config.yaml
d_model: 256
d_mlp: 512
positions: "learned"
attn_scale: 0.125
init_std_up: 0.0271
beta2: 0.98
grad_clip: 0.5
steps: 3595
Each number is 128 + 24 x the weight over its row's rms, rounded and kept within 0 to 255. Layers, rows and columns count from 0. Numbers have three digits each. The size before them is the row's rms in percent of the matrix's.

# down: layer 2 MLP down (transposed), 512x256, rms 0.135, rows 85-109, columns 128-255
# up: layer 2 MLP up, 512x256, rms 0.121, rows 86-109, columns 128-255
down85 126:151126128173120139131135134119187152129089153118139153127169117097107097139122171127131120109107184119114090122105105159110135133108106141118161101131152108092091119142106087104170135146157150137132092160116135148146122115138123144115107098105129091111116164159080148112112084112152152139104154135144137142144162148110104129133130156119151141123043097164106105125113137134135111127102
up86 026:125157086104140125108130151081141141114135072099162125141110186123117099119156140114165089138126122137127141172119148144109088088159093145143121162079108157096143118095150136123152114115115159098122135074112099107126142213094146144134136127121146140144116113111145127138155141150111068102163126168110123123143138110128089107135131076138167133136109161125113135125130112112102125121130
down86 023:099102161091131127112131170116110110108145119121094136138117095126103103159137123127124125140113140135128112137112114116163157160122150148115173154098106112149114083119102158137141091079146130113075115097119112106152119107142120173140119102128133122134084153111178116116062145120094133120134145124124137117141133146101171149152114112155146138126092132169161096149111136053152131098092
up87 153:122112188117137106137122174124131114128168177149117094128122122120136128150113150168152125115106203142148106131131134156141132141142129142109132105122158072121183138169097130129109096130164165109097143142119119077093080098111118103093112129114125108073090177145151144123136085125136114157150109142115131109112160144148114119148093124132137172113158127070091119102122175130106126127126
down87 133:162104118128118143117084173152111115135111103170104169111142107123146153126150125125127125114106117092143160127101129108127121131139123120100159108082159181131127117102123144097096143124158147141124130130165111121140126123169119111137177107126168159110121121087116131115135094099127156136149183093138116140133117093107144133146082160104118152109147119116100101095135109109174110076068
up88 053:124112119135123125091113125136147102112136068129081126139079106099161136115128112092106134163155140115133129141156137163102140152141083111121107132152152117179146099151155129130151133110153082088139087090107116143102154134138121147164110128122148159143162163114116170141122128122132101124099067162124102166127127148138111066102118131113122132126126142144174137124145156110155093166146
down88 066:140056182158163122182148101112133107155118155102142145112123119143130111120088113072123138132131100103188157135157110146131055123155137175149113135132132080153126139145129167118152118090159151144120124159128117166133131157142104120123095144158119150143161128117137160092098118150167114161081111166146122127137116169121114138141128126114115115088108120151078119136101116134103138128108
up89 038:130134116157151121103119123127117102122178160153104130094142124165141089116185122117113156144118124133098124132144172098093164125138114103132145120134149134117147145146148076101148145139136120161130134169157113152075102158095164122144135192102094174087113123137151194153087170114108128163134139158130111126142147148165123140146152152117187144113155131163102156133145123133101116131162
down89 044:132139066179098135134137129114116149144098138172132094142156168186118130115116125151149109122122150107116180160134099128187125098150085117111106127091124120145119129155126139148154117135094114108146109089140139136147069150148122155126114140157136099174148127087089086121140168190137153144118114098113146116070127071162092145124142145154125136148153135122153113119142204131144110114151
up90 045:126095136083104103163123148142080144141082118157131118093115143133114181079146139149160148139129107150116134145108160147104166111129128151119090156110158118080133103123218138172102109140133148113156145131128111106077164115156141130107154113119116145120106114082143130114114127098110105145124124126121137134115147099124066124153125131116152072107147166109103120120118138140140117131058
down90 043:130106139162124159121148128162128114138118149147131139139152108137116113143150160074128129114120128136110122130116141130142136088128142109141141116148091147111120114174119124083100084153116082130156132126100134180176150102169136151081092140109146106123131142137100086186112141108129095147094141165139104127110150127131136112107135138102106128131163157157156130173164095130082119178170
up91 042:133106149147140156130135154131127106142160180106129145146109105088129109148147136176128110178100074098121090170161107173143136138103127109123132190123199137124138120122138170145154127146140127116165151145120173138117112100104159124157182158158143142137143138156121107133118114111110112094121129133134113134078185095142167144121098123104174100138171152148139116145174166136140111115100
down91 044:106170163119151097173070138143107106062122087135164142175148132111145149156166124130121140124158103151100158108132127142111105107107161120137133091118125133144122155133150154102107128154150127091136100143161115144140102168121089129102104154128145110118148114151138129143130137129161179114158132172113126161117146139125164123122119128148122149090126117133119138145086109135081137153108
up92 038:115073096119126142189169128109077128128146112168095131089162114133117133086126171109127128117130159160124114108124183138149095107122114130179126132130130146176164124133115096150124155143114097142148127140113143104092142114085123146136120132131076123140140120132144133151143170123056125130132127137111082189094128181160126090148143125103124124137136093140133143168153103117114160126162
down92 032:125125107133097161145133137151145143116118124123135154082128132157161128154167094114192181075144106119131155087120074150102102139127154138123127123127095113107083088115120122144136127162137145131138117143156167130113107101176109139138150102143107136135113088103133084076114122109138120133147089116133163138127126127122136141108114122083112111167158089096065131171110172153136129141105
up93 042:091121120104128081139079125131149122141166128126120114105157126087160130114104125129125118117112158145108147092131144117144123117137134131150113165129123127115156087150139107150093130098143131123158145117130124125135151145122103127117149175114174116134094127091147144142099116080137138127098111107144086128117148132114092129127078107147063087106096114117124126159129136110080103112144
down93 046:102137145109091133134177107117140109115130113131148164123099148114108114151136109137168150138089134099089112103172154139103112175115145141172192124115123116164101126125159143100113148137141114082109153096146088151161120092113134132115115148055103129149120094138101116149113111123120119118133108140099065143109082175145142104105132119142118144079122162150148123104118127157190148121082
up94 043:152120108102127119116143151123135158139127143121123131143135127122115120166121086166154128134110083150069091147140104109171113093128117178160080087189101118078129152118189119138184156159121150113133136108118122123152116113116135108104140158122113114120130130145099151142116104144131107110115115147102168077088168114141144114130126176115122149146141128093171150090101179165133183170093
down94 044:115152123145125170095122114097126137140115118134148131125129116125146152132072167094084164180114110116172143116109117143142113154099090162084093132083153136157134123119142090103133115139152142103137103092129106128157138100160144099114176135096098098131086115071120176141154143115153124109148112152164121075209152099110168148118118098120149125157145128139125129133130111110141064115138
up95 029:142099130087161163156067140130126140162061116107135114101124163111141108137120115160089138117132160119129112144126127135129129148138125117126132128135103103074116150127175100120144110109094161162115110140137117108125144130115142095153109137080125144121126142111158142154084105090096132118102149132148111128138167105156143121130119114122111150140178124122137084097127111128090093132135
down95 031:133141141107132153149158133151118105119141140137101139159137121160091086151124127134120139165087090128109117077107091111170158160133125143128150120074123187181105138109082168122089111120112146085155134124096147163125127109140119132135130088135178083162113129154149115135134142138107108136169125092149135165126107136134112113143148156150142098147099109088108089141113191180187126113076
up96 051:107141152119117137108179143149103137100096118130145114145121127130125123105143121142135132150138115124143141148118149152137119182109115095118135183088143113124131156182126138139144171145124155099131115108126103137105141150129139145112130120128122183109125121154131106131131152120115135146088185166112179107128142110128117126099081149122104083110099154114120118141135112129111171095093
down96 055:155109120154107099113079128115126159143098121172139143168094158137122153135084166127125122144123121119091108119087150134165106144120126114050105122134159095096098118100135124140138132117105110150159109171061120140131125116136087112128146099118138123149133070118120115161127093107114120087134108116157139132103151191102143162164083137123098138134172182113104120083093130122141141135144
up97 051:131130110103096102134119122120173143161109151093148150131101106115112076108113145164150196126107151111137140132091146142140130141130100118126072107111199167140166120121121100158125122167114169122116136128109181146135167114103126089136144150109148174137121136126102148136134120095121106120120072174166138094136100159174099161079153147156147090096109120126107090133139115090150116087057
down97 054:122128109140180128116138139055142166141139141119145105097152148106122132132122114159166149158153117167124144093119131151120096135115150141148141120134119122082073121146140146097122121096147113131172090154119138142122140100079120113101102088115100094149116139140107092137131166128161136157155123139130093108096143150132163132143156112152127158151157117144170129197095131133160130151123
up98 145:146116146119127107104137140146103096103153105132121155167101143136143131120148124123152134126134128113072138137121124147145160129118147128132135129133172104161103191145121063089143118147152143116141134133128120142104175127137101103134124154095118148115136155126158107133147127152100151154140114126171149088146161146129140076151085119122149157100079107080170129146115141154141102158141
down98 135:135130129115173107106175108124110159093129125134169131113115083112139126114144106127125134133158123108107122086135099081147121159126151118121135136154137128130069184158148139108112117138151175132103133144103142169105130111125097095057141147096127168106169148109129134156139112083085144136174108160170102123135142170101143065135131125136108129099130122083138101172153108152155178123119
up99 130:119118142097136111135108122113108116125115098099107142093112072149127194155120144135158157133083096136130100096099111152157162140146137130151120136130097134122102140151131181144103132133167110142187114130122122179112106122139117156123117122114116085109126127115151128126140093099148124163139125178162124154106133150125155154159115135144138080191128157106118110090152108105145094107102
down99 152:155124127104091128160075147127161151077111145120086126108117129149114177125118138123141117152109133179113103076151130138154137149162116118134108120110108115113057145135165141133133127129126123131142151116153116178147100132108091138125131117121067111094189144146174104137155108139124141109129111116145118177103135139134144128120133095155114080127090130129130088132126101102119153101113
up100 090:084104088112163138161136109187116135153150081138112140093139104131157119118151132104069145124115099155140127121132172152098109102117098118120098107151144157120129158139147153158152147108166095110083158145117126093166095176086140134131106095147129186113119113050113125138147154126128116135132139141063129097092146196107136113155154129100156142167109150123145143176094084153109175149160
down100 097:143128128122109123112171174116115158126091142107135095129134092158124144171120147148118102092134127119175103132148128100113095123159133125140129128125154129142103113125110135160131158141119128117147105116091105122129132175155108137121070154150125165157182120138096134101133163141120197172148125141136108152161087127122128127146064137154128149122140110147102124110161130136092120128147
up101 054:138143176116098119141162126136130211107173126156146091147146134129156124136113172137136089133111103139124137145141134150077083123118158176134112104157084146129132138138123130142139094090136100166117134101120119092121098115116102060123114162136138136168136156139132132145129125137127119140139145126140115135101117145185117099095110148127128095129168135142116140117096142122142121176099
down101 055:140083156109153082154173128152109138118079102136106145121108110083163111131144139093137118126105149125129165115117150171129132075131118139149157149096141084123106108145117099181107119125121118136130122126103104081136141160107126139161108131092091111116183151092131137164130105110102093107134098146098136119136114094135139124143097126098126169089141161123138132137077105143127123094111
up102 139:121117120136152136117133163161142165098159100116131096077092151135105108104107102155145130159177119132079124109145151148115121138159098161130098129128136118118119119092167121148152129112126115167168109111128179128109147141136147142176121094153104135117131113103136115104108161134096122137116146112154084078131107110175115137160180162124122151135135112127155093116090126087096117083138
down102 135:142180140185130104115127168159113169120124061138124096099094152144121141145135124152144123088137100151193116138151125089152141122145118134122131119157093125092152124111126153140071122172122126109120133127138113143128115171145157127116148125151116138145166120123114124153106146099169134140143124136125138139117094124166121184136128134136131130167109123088133119119120123151095170102120
up103 138:130143134139150130135147139139108088111126127156131120141129109104105161162133099115099106155139144113103107170159175105122162120160159100095115119130160146105120164107119095099156144111129159110077132134110122112142161156102080179123079154150127103083135127151113155097154134096113111163153104099120118143145136135120144077128123141147114124101136175093147122154106107124153140085139
down103 133:128126123118146099089087141170106137124139092156096138165136171104135143177135123125134109133152161162146092114158107153097116136131133133141076101139168114127118166094125131141135168156082128124110142136155135154153151092138117126106150163117119111108118134138119156137117151104146144162170107106113106157081142126141120117143125155142071099063132094110103091118127129103173164143124
up104 167:141102137108092143134095137137106127132144126144153070108140156144121143127155161104154158161122093106143143159139078085128166106151103157145107104134105152171147114123182123126135118172132174106106168091100127078147133090128092117129125114061091137139130154141129120115130151065127113087130124139133147119123166157104115131115088168159100113167115137136173119078140084132131118119118
down104 141:146167137127113132162151164096122103130136130180112132132100143096144117123086161121155092154104127079121117094097110066142159108101106084120152135100112124132109124156128127103095151130135116160097120154068110114087095165109134173135140136123107102148162128100095128128163112135094146152155127086184106115144102131148102101161102160147104112125077127140115151136158169147134084120107
up105 148:103141110118106126137135136127124112142107114153176148133129104118134126161092118104101176124103130108118092099124115138147113135132125126159132190110138148103193121109137105186124131108123127134107109125118095108111177128125156128131141168135127080082141145119077116130136134186086112093136089158119095135103124126140120151135120137101125113135097127133140104148113106155124160116110
down105 141:095097116184155118151086162137137124158132104118136121125108117127110086145113079157164135104170142095123109163128101103163140133081121143148108159088162100181129132154104141126124169145100137131116119131117132120128153143110117155149133104136091124133194144077121129114120136112185131103130117143162146137079116141139133158143116138145110124099117138104091110113121156162124165148135
up106 118:145142137149099148136142124126119141116161125119144140148145107140118130127112120143119110181138153132108087107104156087146085145122128178181123114140170147074123140134172133098109159143118095099123141110145108110129102152103128162163143193146156175100085150111111134161102095132135145101137136143109124111142113139154086094113133123160141160119126125143149136148132090162127126162119
down106 127:120119120096109108118140113107148083128128121147142114155147144108120120160160111108146113116110141136094084110091130126144165092107122147169137133178118151094107155106092131090114154123122110118110135155161099115096138115127119111129117119095118186107115141165120109129149129125157132142092143148075157127140095131117103144140157145122100158097094123144083136095135074136168145097154
up107 137:172129156104152127137113146158158137174140118100139134082188123093117161129170085101125120113123131136137149118080137131100123120124177097121129159155133106108118067142096109127147135126149080102154161195158141123140093137134143141120078153121158100136136090183107130151161128139127114109118149111131113156122142142154104112111157149133163137124118092125119141103119173121086121119137
down107 124:156134176143142106132109174095136135140148156134148095083142129107137155103134122100168113108098099120132120099085125131135123112118125110141183169131129151156110116141103132130125141143132125128164160139068131120122138127121104144119096149108167157136125145161082120126128116139117151105145154113097141133090145090151122124110116177178149140093122117103135088091164126130144108143165
up108 103:137187126097120112156121111121124130115137146122120094103102115133173104114134104168141162176121113131141118156137138130114143130118110155169107098131137116075138123093116141161116166133130122065126105202141165118118161087171136136129134145124101141160117154130097141135099141120139114101087146156106163096122102150112140095143109131113178101091155192165068167142124157150149159136104
down108 118:119128137112110123139134130133113133099106141144161150168139129124154110153098115122139164091160148100169138143153113121166117111165117137134094107096081160147119124151131206130160115124108146102141073174170107157118138144145119184140146140116131156170138149098142117111138129199097137084161111149119134143124097102129087150125112161164101147095163130123132122136105153129170133090134
up109 113:112123161099114151118148133123128102131124130090135142151111145139117145121165151147201134176153165142101072115142154078133151094147139134110124148160136091106122188125116128094123130099120111128071154153087103132150146143135074150114167148142173096167099155155157159126140090111103159135101122122173125154116117149069141102125124141098129109115139133094108138118142125122140117139177
down109 124:184150125115134129134113107142116101112152149123118164133141158106088132136080128117153111115131185140092115100157124105157157125089128125141130128135138094113134143137090130131126120145136097145104168151124140126131101150139114116076122146158082135160135087132143124134130144141121122144137128163110140095173132139153121106117157116135119102098167118109095115112112153129098169088143